From a checkpoint of a small transformer trained on Wikipedia.
Architecture: LayerNorm before each block, learned positions, tied embeddings.
Training: 230M tokens, 3502 steps.
Each number is 128 + 24 x the weight over its row's rms, rounded and kept within 0 to 255. Layers, rows and columns count from 0. Numbers have three digits each. The size before them is the row's rms in percent of the matrix's.

# q: layer 8 attention query, 160x160, rms 0.0836, rows 0-19, columns 0-159
# k: layer 8 attention key, 160x160, rms 0.0804, rows 0-19, columns 0-159
q0 137:117120095110125169136144140131095144104138120139156139126179119118120092170081115112126123103126130114101146147120085103132147136142138146114109092148146089127179112116119114141120188163148145110142104132157094146119130142101100177157130121118127115094123132113134146150137108115157114147116107144112168134085104167067148123116102117145129151139134127107046146108125086120134143138141144127141124121104119096125155115164142150139140151202122134178143141104120186122115106158131090
k0 139:095149144119078114146178145079131104162146144119152132131164144128130133168117115140159123111183140129100143159153103115133134155147136119108115068105125087142130106124088120147114158142161125133150134152161084144118134077129131118124120126120109082083138127142136133114163127117117119165098129110096131154114111131108119098150139145136137119171087165138116132133130102144143144186128132117129180122122100086114134087167149124125168155097128136127124146101118205144142091142126085
q1 134:148169123119148129070153106107124101151146117157149143163141103104128161120130082163135126143116153137141157127128098123126126127130122146102132077210128131139179138126093122113137160170140101136153117094118121107096102111110136109098097172141128096118114132116115158130158105159108148159097159100150115123103109145116124129106111082144170096143092174143127139140120160159072122140173136152146159122113107153102102141139150167124134107138089131112141149136139098127104133149162167
k1 136:149120119153148150095141112116117109146139126153160134154154111143123115170096145152139159148105144112122119124124172100142145107135140105095103085183083136122136241137100108088117198152122145135142107121130096128135095140133090115138084141131118108138122166114129104150128149119142127105118133084125100134125130089120063130114086106123166118130128140148144106156128121121120109092126136145111156165135111122123148130135199145116139105104115135116115136118128162130117119156166122
q2 135:076116159110115148121144080117112132110137159131104126144128078142144165176147127088137142103095137134145126124103115131171124123108143101160138102095088154176090112144090090144131162108120129174153177145100143127121106095134133147132106131138136101050122141148113165110175134157095120128179136136145156115117155100122149150118131122139137115077116146169119112125158153167113130131149154151180128106140145147163149120100095134128155128133146124129072125114127118140145121114123149
k2 125:106122141120140123119128037121084117112155109132125123145128097122134082123094155138144144078116077145143139133135132144148132093143166152168121140101064095102075140117120122141165188106118134146141136127069158098130120136119168109163111161138100145127170153131124116074132136139157113147133124129150135123122131108133109113116155127110159127125095156138133090094131145150126114155191137158128079158123137154136120141080123146114103133150138155134140120119132144090138123148134143
q3 127:154157094158133129127105178108125128166104111163148147139138135131113131125112130134137094126117148143118101079107133143100104144102133149146094171152147103084142144116147135127149136138145111116127123080143149179116128140163138163142085114142116132174140133088169153163108145134149137138152139085145078166113148158101100089125072162094152107109113114108122123147125101083088138119108163111106115133120067110119157155128146136102116109139089152123144109134094161086132099152136112
k3 126:125130108144098155135131224142151120107119095132116108123140138121143159162124108124105127132123195157116107111107121143106114131079140092131140130122209122139146135121116134115155086142153094104117139112174131163155135144153125166115078107162156107100135143110142159157160116188127146129107133115097122153119119178110115078144090116105125144113151085143126115142165075115122152091115138114120140093117129111120161123135121148122130109098118120120124125097119130149156106143139115
q4 150:083104147192105131126139132124094139129132154153146124122137152136157138165152113072155133168093102102154132115102139142162174104142116136110121093121087127144113097150084073125140178142107151158184152090153180137114146102165107140091099104105089136113108129136152131144149138100129165113154141130109111100152116161121125127096106116109152112122157129114127127108127136098176107137119123088147138143104101105147090106121146141117134161157168163134123112097117126130118099131128160
k4 136:081101130108132111098154137121114142104120114139161107118124117102131086196145151121136127133124119128142065119130110130166128129165145133162160112118144113159074118115066097153154140141103124131121150105184143136089170140139154116127112118139133095080137151135160134136157102158117136130139112109132114152176146169147165087110143132131111127119126132080159097130153131135167131125156150142101124129124125135126098079122129095146117170107135156166122094176152136084150130121168123
q5 126:150085115113104162136140125164159151064173129117109115147141102139141171145126106121190113129110134183136091105148130150151123139088152149173120145138076100167113115159108123125121157095129120134136157146134128100131109154110108127099129134137145164127119094129104118087105107120110087114167131084092120087100128171125084152163098135148126147140132105156132085113139112153146110109131150105172162137120136129186126134139152126112159164085122140140119118139113134136129106138158109
k5 130:158091089126135129164141115107150136122150124109143125136171109093150151135119140130121098096085117136120141120149124096165135134087168113158128100103128058161151109118154123132159126103121103141178168131138123127129091113111130136154076145115156158155114116133135123106120125148132101133130102113161095090060124180119154138149119142113101121126120136148130099065103127141116127104170139129128176190117155183152084115125127117140089153120121151157127141136127150135100125118134106
q6 127:140104094095105100127135098130172108123163104137119148148166110122127154128099147118186118130142096132151107116144088149192120113094134145143118128111108140138109118111147111110156137146129105139125135145150084108112129107087149109088131166132180129158104131142136207078125096182132090097131122137094148155086155122120122154126124094149158118161142119115120103163116137185130165116115140136102138119167130144151120121116096134144145131128135069124141154140125129133098134169132160
k6 128:144122065131157116152158073125104113137139144160112140157138111157111107089104142169135128117112111131127141115158160101141137148136111129139088125095114120127136147125131070105150154125077128139148123126123085112136119114089139127130080153092125159133141140122104144141096139085158136135120120139151112110093155096151035183138133111135151110146120118107129120131097108141128131165165176140128111136096130159146139169100138113151125128126127149149135145125102171154063111144115153
q7 139:179164128144120076124074155102156114187137141120104120110135158112133107127127149097115154175106077091132141127120179098154139109105108120123108172132113117127131117105159130125169181104139128119140158163138090140131152139149105138113097113069105123132142133146139130131151153088127095080161175163099138104124146125119075122155150113139104094148101132124107145101112139097143130139104154114109123130112111113142132120102127122135149145135145120161122145103149196159121108136101132
k7 141:155128122119127131111107159142127119149120169160142106095112157077145121151112124102108116145149061131126101133113089154138134130118094095146140113090152132115117088091052122096165144101151094115151114155157100140085156147159159156130098119090109104142132128148135131129131113109117136134129135151105134100158147108124145164164113137161065134121149101110148159130136131118141175122142154131146139094140124163134137118131063101158128141104179128173130127138171121096110128110115113
q8 135:156076100181093131123135147168133140097161126166168087144124118126163150178126119112094153152144132157164121134174130131099139151168118138137147137140109116087115115162148140102101116129124147096134150138129171122141097134144106120144115107138101151142114106145139104135128128090129112118157086127104140062125121127127120168153155135148106103164105132116090083098086111116133104144092144135103134134147124124112098089129185117117106132097177148084102116110100135103109091125111136
k8 138:112099108127082119137123165184142168135127140167143124135129149110126134134160144118114128144131160066147116096168090166122105153176144109158144103145162116131121068137144131133123103118115142131130116118134174132073090115131134131105148124144141135134096128137130137101144160116121126135110095119162143071087148130105196130136169154117111096110121131122112143118098148138135136097113131109112141146162091145107112080165126131154093185071159120121116133148137086133132130154113119
q9 142:176088075113129152156112121103168138144145203108141131154143116120127111120087118086109178073154142157115132165160128151126147108120138142124173133125149110126124109176111114111105111169134125069121130177129131118105115127100118144161149100131116128103122117162136123124162134120097090116117140146148143117130131117118103133147183091143118144115131167089134176103093116136123146140154178122138142140119114085123141111127145102136144145123060107158115117150135149138135130142109091
k9 137:194119137107107104111146134097158117184146141151128129148128121099117152121093116114145147069103118158138115186156095178139139141103144116144107111131160091087120114195132174110128153128144159090162109138128112112091102134149123136154163130149089113129107085155116150110172126079140096142121133154121138097125096095165150147134157138139134130119100129133122171108099132123103156128132124129137109135140095134114079117128172103131143111116086134117162140130122127148136128102093147
q10 157:127145182083139068151154129177127123110142106138123142068108121090133094111168138111141131120138086152118110142130136173149107099123095087136140101179145148101110127137121173158161108154118151090097139144116108103127144130097120150142122123130136082135158159122137088121132155159089169133165134150151152116124138189113149116144145087116125101119100126140101161116124156110143146120115136154156154130158119133129136134127133126158105144142094182119121079113139120117162130103118089
k10 157:137137186157093148142184130131124114114153154112117114116105075101128109088134108122123161168137078125166126138129113177123128106141109123134122133163122169096111144112139105122132148126143146121126133119116101111149117104125125122123134113144117119116167139186139096109118104131101125127122116116173155139135115233119125145155103117145136109114113099130102154126129140117075157099124087161110176117159126161167134125147139093103134110168110142088126135119162125122166139122102086
q11 127:143119087130155088130102115150120102129118090106153095122125149143087099121086156113179103144155092152138127132145116153168127112120093112096144127114125139117162096119140117135145123160103125143150142135174110158153131127153125119112168116122116151161148168144129135120150116150163130126150159131128122125124168143119163127137101039113159080167169103127131153129092128123068169118095102106082128128137122110140099157124146124121115163150124100165140154140130113163106119168105153
k11 137:100123080131164104106155111161125112152128125132111131129137121152110142144109133133129135156107089146131076126134114167139133105174111127112102114106171145116114131128121111133142135143067117131111113092183082120154163132144130137116177140085111143157129154126118121134142112127135142141122128141193114161115149161158118163154089120118149150130188083096134124105123112128122136145095114102126108125114135138096158169124133102122184173088158122144120124133113158187084120107084145
q12 124:083147137124079077136118118177114144123115122104141150143120137114116099127173154137112139130117093098095111105119128104131123154116093120130121104129125155097112117108109165103137123108150125093172159129144110116153146154151118129183143088081125110124158095176156109172112135127138131124169143143125130159144106119128147141124127166139142127089132093104109077135173104143165124147079160168073107111140118141120120139117088129114153117190143151136128106170133127116125136135175155
k12 122:095160160106120154097091111162109135105098109123102126153135124123134101076116126138123133169170136123135129083148093119106129159118134165144117115132134147084059109091119144132141154142157100112108152155157138094191156134125140095126174133100138144086113113157085112158125138119146136161158097149084166131136125136150112131143075131145140114144174118133092109125112117171119154183139148142120107084138124128141139103139077108145140121147130121119133124120112112104159135173131120
q13 139:109170133111116120153126140094120105128126131152123100119069161072111173107112123105149154143134138140111121077164102133146121115092183142151137158143124109131101143148115123124148129095137100147168172143149155142169129119135142102125109109125116155147107059118132139158146121101162157142164178114145096118136143112125126124131104145114183112110132110108125134158110167121138140130083126099137120125068100087158105189127107146115115157112109122100129126131126176128130139091146106
k13 135:134117157142139157069128112106132104100118124169113128130084105095136156126106157104092179124072148148109095144163114115132127116087174125139121108131161090141085161140105097136156097133169094106134132135133178107172145143130146132128116098142162133148118122146122141153162092135144145160151127162122127113117163125149107151081105143089130134129158109134130106148113125129130094120115126139117145107121189093139085161118096140143135160099107135154135142145133167142078121111175118
q14 161:119130163168129163132118138079147158126078141094130180138121169135105138081142080090121094130156121112163135118153125103154131108126140135104131067096111081131164148117128088149140115075102117118097111134168113089112105147139135153112128142116122113163138149119122095100103177121085139154088110171073126138105097112125102168118131152113134116130110115123152127128152120123158128119141090149114141155148144119141130131118131131113112131165102130162147172098148118165152121097123155
k14 145:083096144113138091128111140106120154067098111103159141124155171148132124139143100158111099110134136124125113127084140154151130121140124148127165151156077072135171154152148098167121115136116107116126120133160088131083144089126130132144124131114114121170138138120148097134116147149073144114163129143074107154139082127153136195106112129157110136130086104123120108144133148128189161133138117112135152081145109094125127123129140104111080118151106101137135137113126112173139118123135155
q15 120:123133115100109132168135134122141136099114136089123102116072113110122102109088132117116128080136148156125105167155098151126057138165170146130172112170084127132145126134088145162092072121130142124127171137118150106164120116147146092134161101151154147124133090123118115126111151107149156197189147126180104092087111118109131163120143126120146090159106134132119145135138138130097093149104112126140139110125171124109141153120131129129112129101127088127115141110127151137131122087133128
k15 119:128130143144098141109124122117146126117119106125093125143125100122121142110123123121109163121109122141134083131161112144126113096145177145126143118189084090104175145150140154172128094132134121103129143142101159085134107147152125111133185142129147118185112094107109127073120128111116115118167118164191137107068119137096139163087123135110166128139126115168112121130140137124120113135133065120125127125152141102107118163139124176151151210125133090116116144133115143157128107113111139
q16 121:125107160114113135097120096111133091123138132160125115087171123139167105144127100155128164138150139117169163106109147125141162145164150122120116160097129146089140126100169130108188117109117124161087150158113126110151173143109126124097069172141124091158106116147090143100112134088093126110126099137124134093127154125159124136125143157145069118132086130133151150136112176136149113114137094138106166138156108108112127092133124148150119152112178144113118113079114152140153115094150108
k16 126:154135146130150104153131080139102109160133167149159146118136138144126129112144148146129134137104120100134153120134130119106141170150126137122141131097105158114115113028158111137109112099093185147131108132089165113104155104124128127165079129104131105132158184141175121157087125082117138104107150121130116090151157125137115174121163147163078123100096174146148132167119150122110124110135137133114119125129095111151125135121130123138075137143158125147108105138130074100118128124140139
q17 139:113127107140130118121145151144112127141172133141120084116115120124090127189152140134110136134119101112144181144085138144099114144148119127138100142120099126131151126140130128149068124161123137119078107094112136162141154099180150132141134099119126125122131111119141162150115113093200135138125114156107099112103121118152173148104135150114127110187124144145134130113121105116068119135141129126086117106192128138134132135118144131168057122140172084136130139110093139096131066130141120
k17 144:087154153125099120149146155169113170137137123153114120129132114167127161172133117100150126128169101099123121140141125131103121147164118128121149132137149149156134098124069124110131071131136108114101107133094125156103120132108134117113107133134138136133112144083156192124118142150134161119122120135148128133113134106088163112093190123120177150148166150110121121133160106118107145146145106094110094126130130132101141162170084154136124162094194054106110118131113132128158105138091113
q18 143:138141105149128160133116126114128137133100154100180171111146097117123141094077149086079141125114189123116112142131150142109145102159130124126159129111140114107123134138111110099130114129163110097130155126148146109126128167144148101140139122129097121104154172138101121161073101119108127117129147153152143123196098101109115118150159139151138193114143128118146094120141121144175136157129111095118087135119136158091095099111123138114119115106136149176101080143108066108156124094116151
k18 132:095126152110184102138080105116113131151099121115155138141148104088135104103154151148138134133102187159135140142107136146159127123146150119157125158114130107102110142166141177138103148159114153127127155136144144103141150147129143148134169107165126112088119098119100135115105118101107119116124129116114166101142086070128145089113138135148160112122137130145095105141068150147152109101119140093136107132155092130150109098134117114117153070136110134149124150156101054110130143108108186
q19 142:184123099155095114134134128095153129183144137141081198125110158113142159080144160089123111160121112126119116164144100134154140081111095153118109113138134133121096161156132094130092142174122163115116097114122117119095117072101136162092135097130169144128131136141154161115141111179135127122124137164086110175127147129100114106123176130105161118144154107109120108119118123132141124135093115125155154114148160142105117097105133102166123102119134148155101151123124144087116137124108155
k19 132:150127066118125150156159142108127116136136115155077109126086157144148091122109138109149139129120119136139105144129106138161137111146088129129107142179111097123136162158086108089146100128081140110129101109158087126080146163098140136072124117121109146109130089125153148120132139124142125153147133133093140118170107100127101118099185116131156120138076094069132131128134106141179134117142157155133168117123152194141115132120137105157140094135116149125153127148125128163118132150106168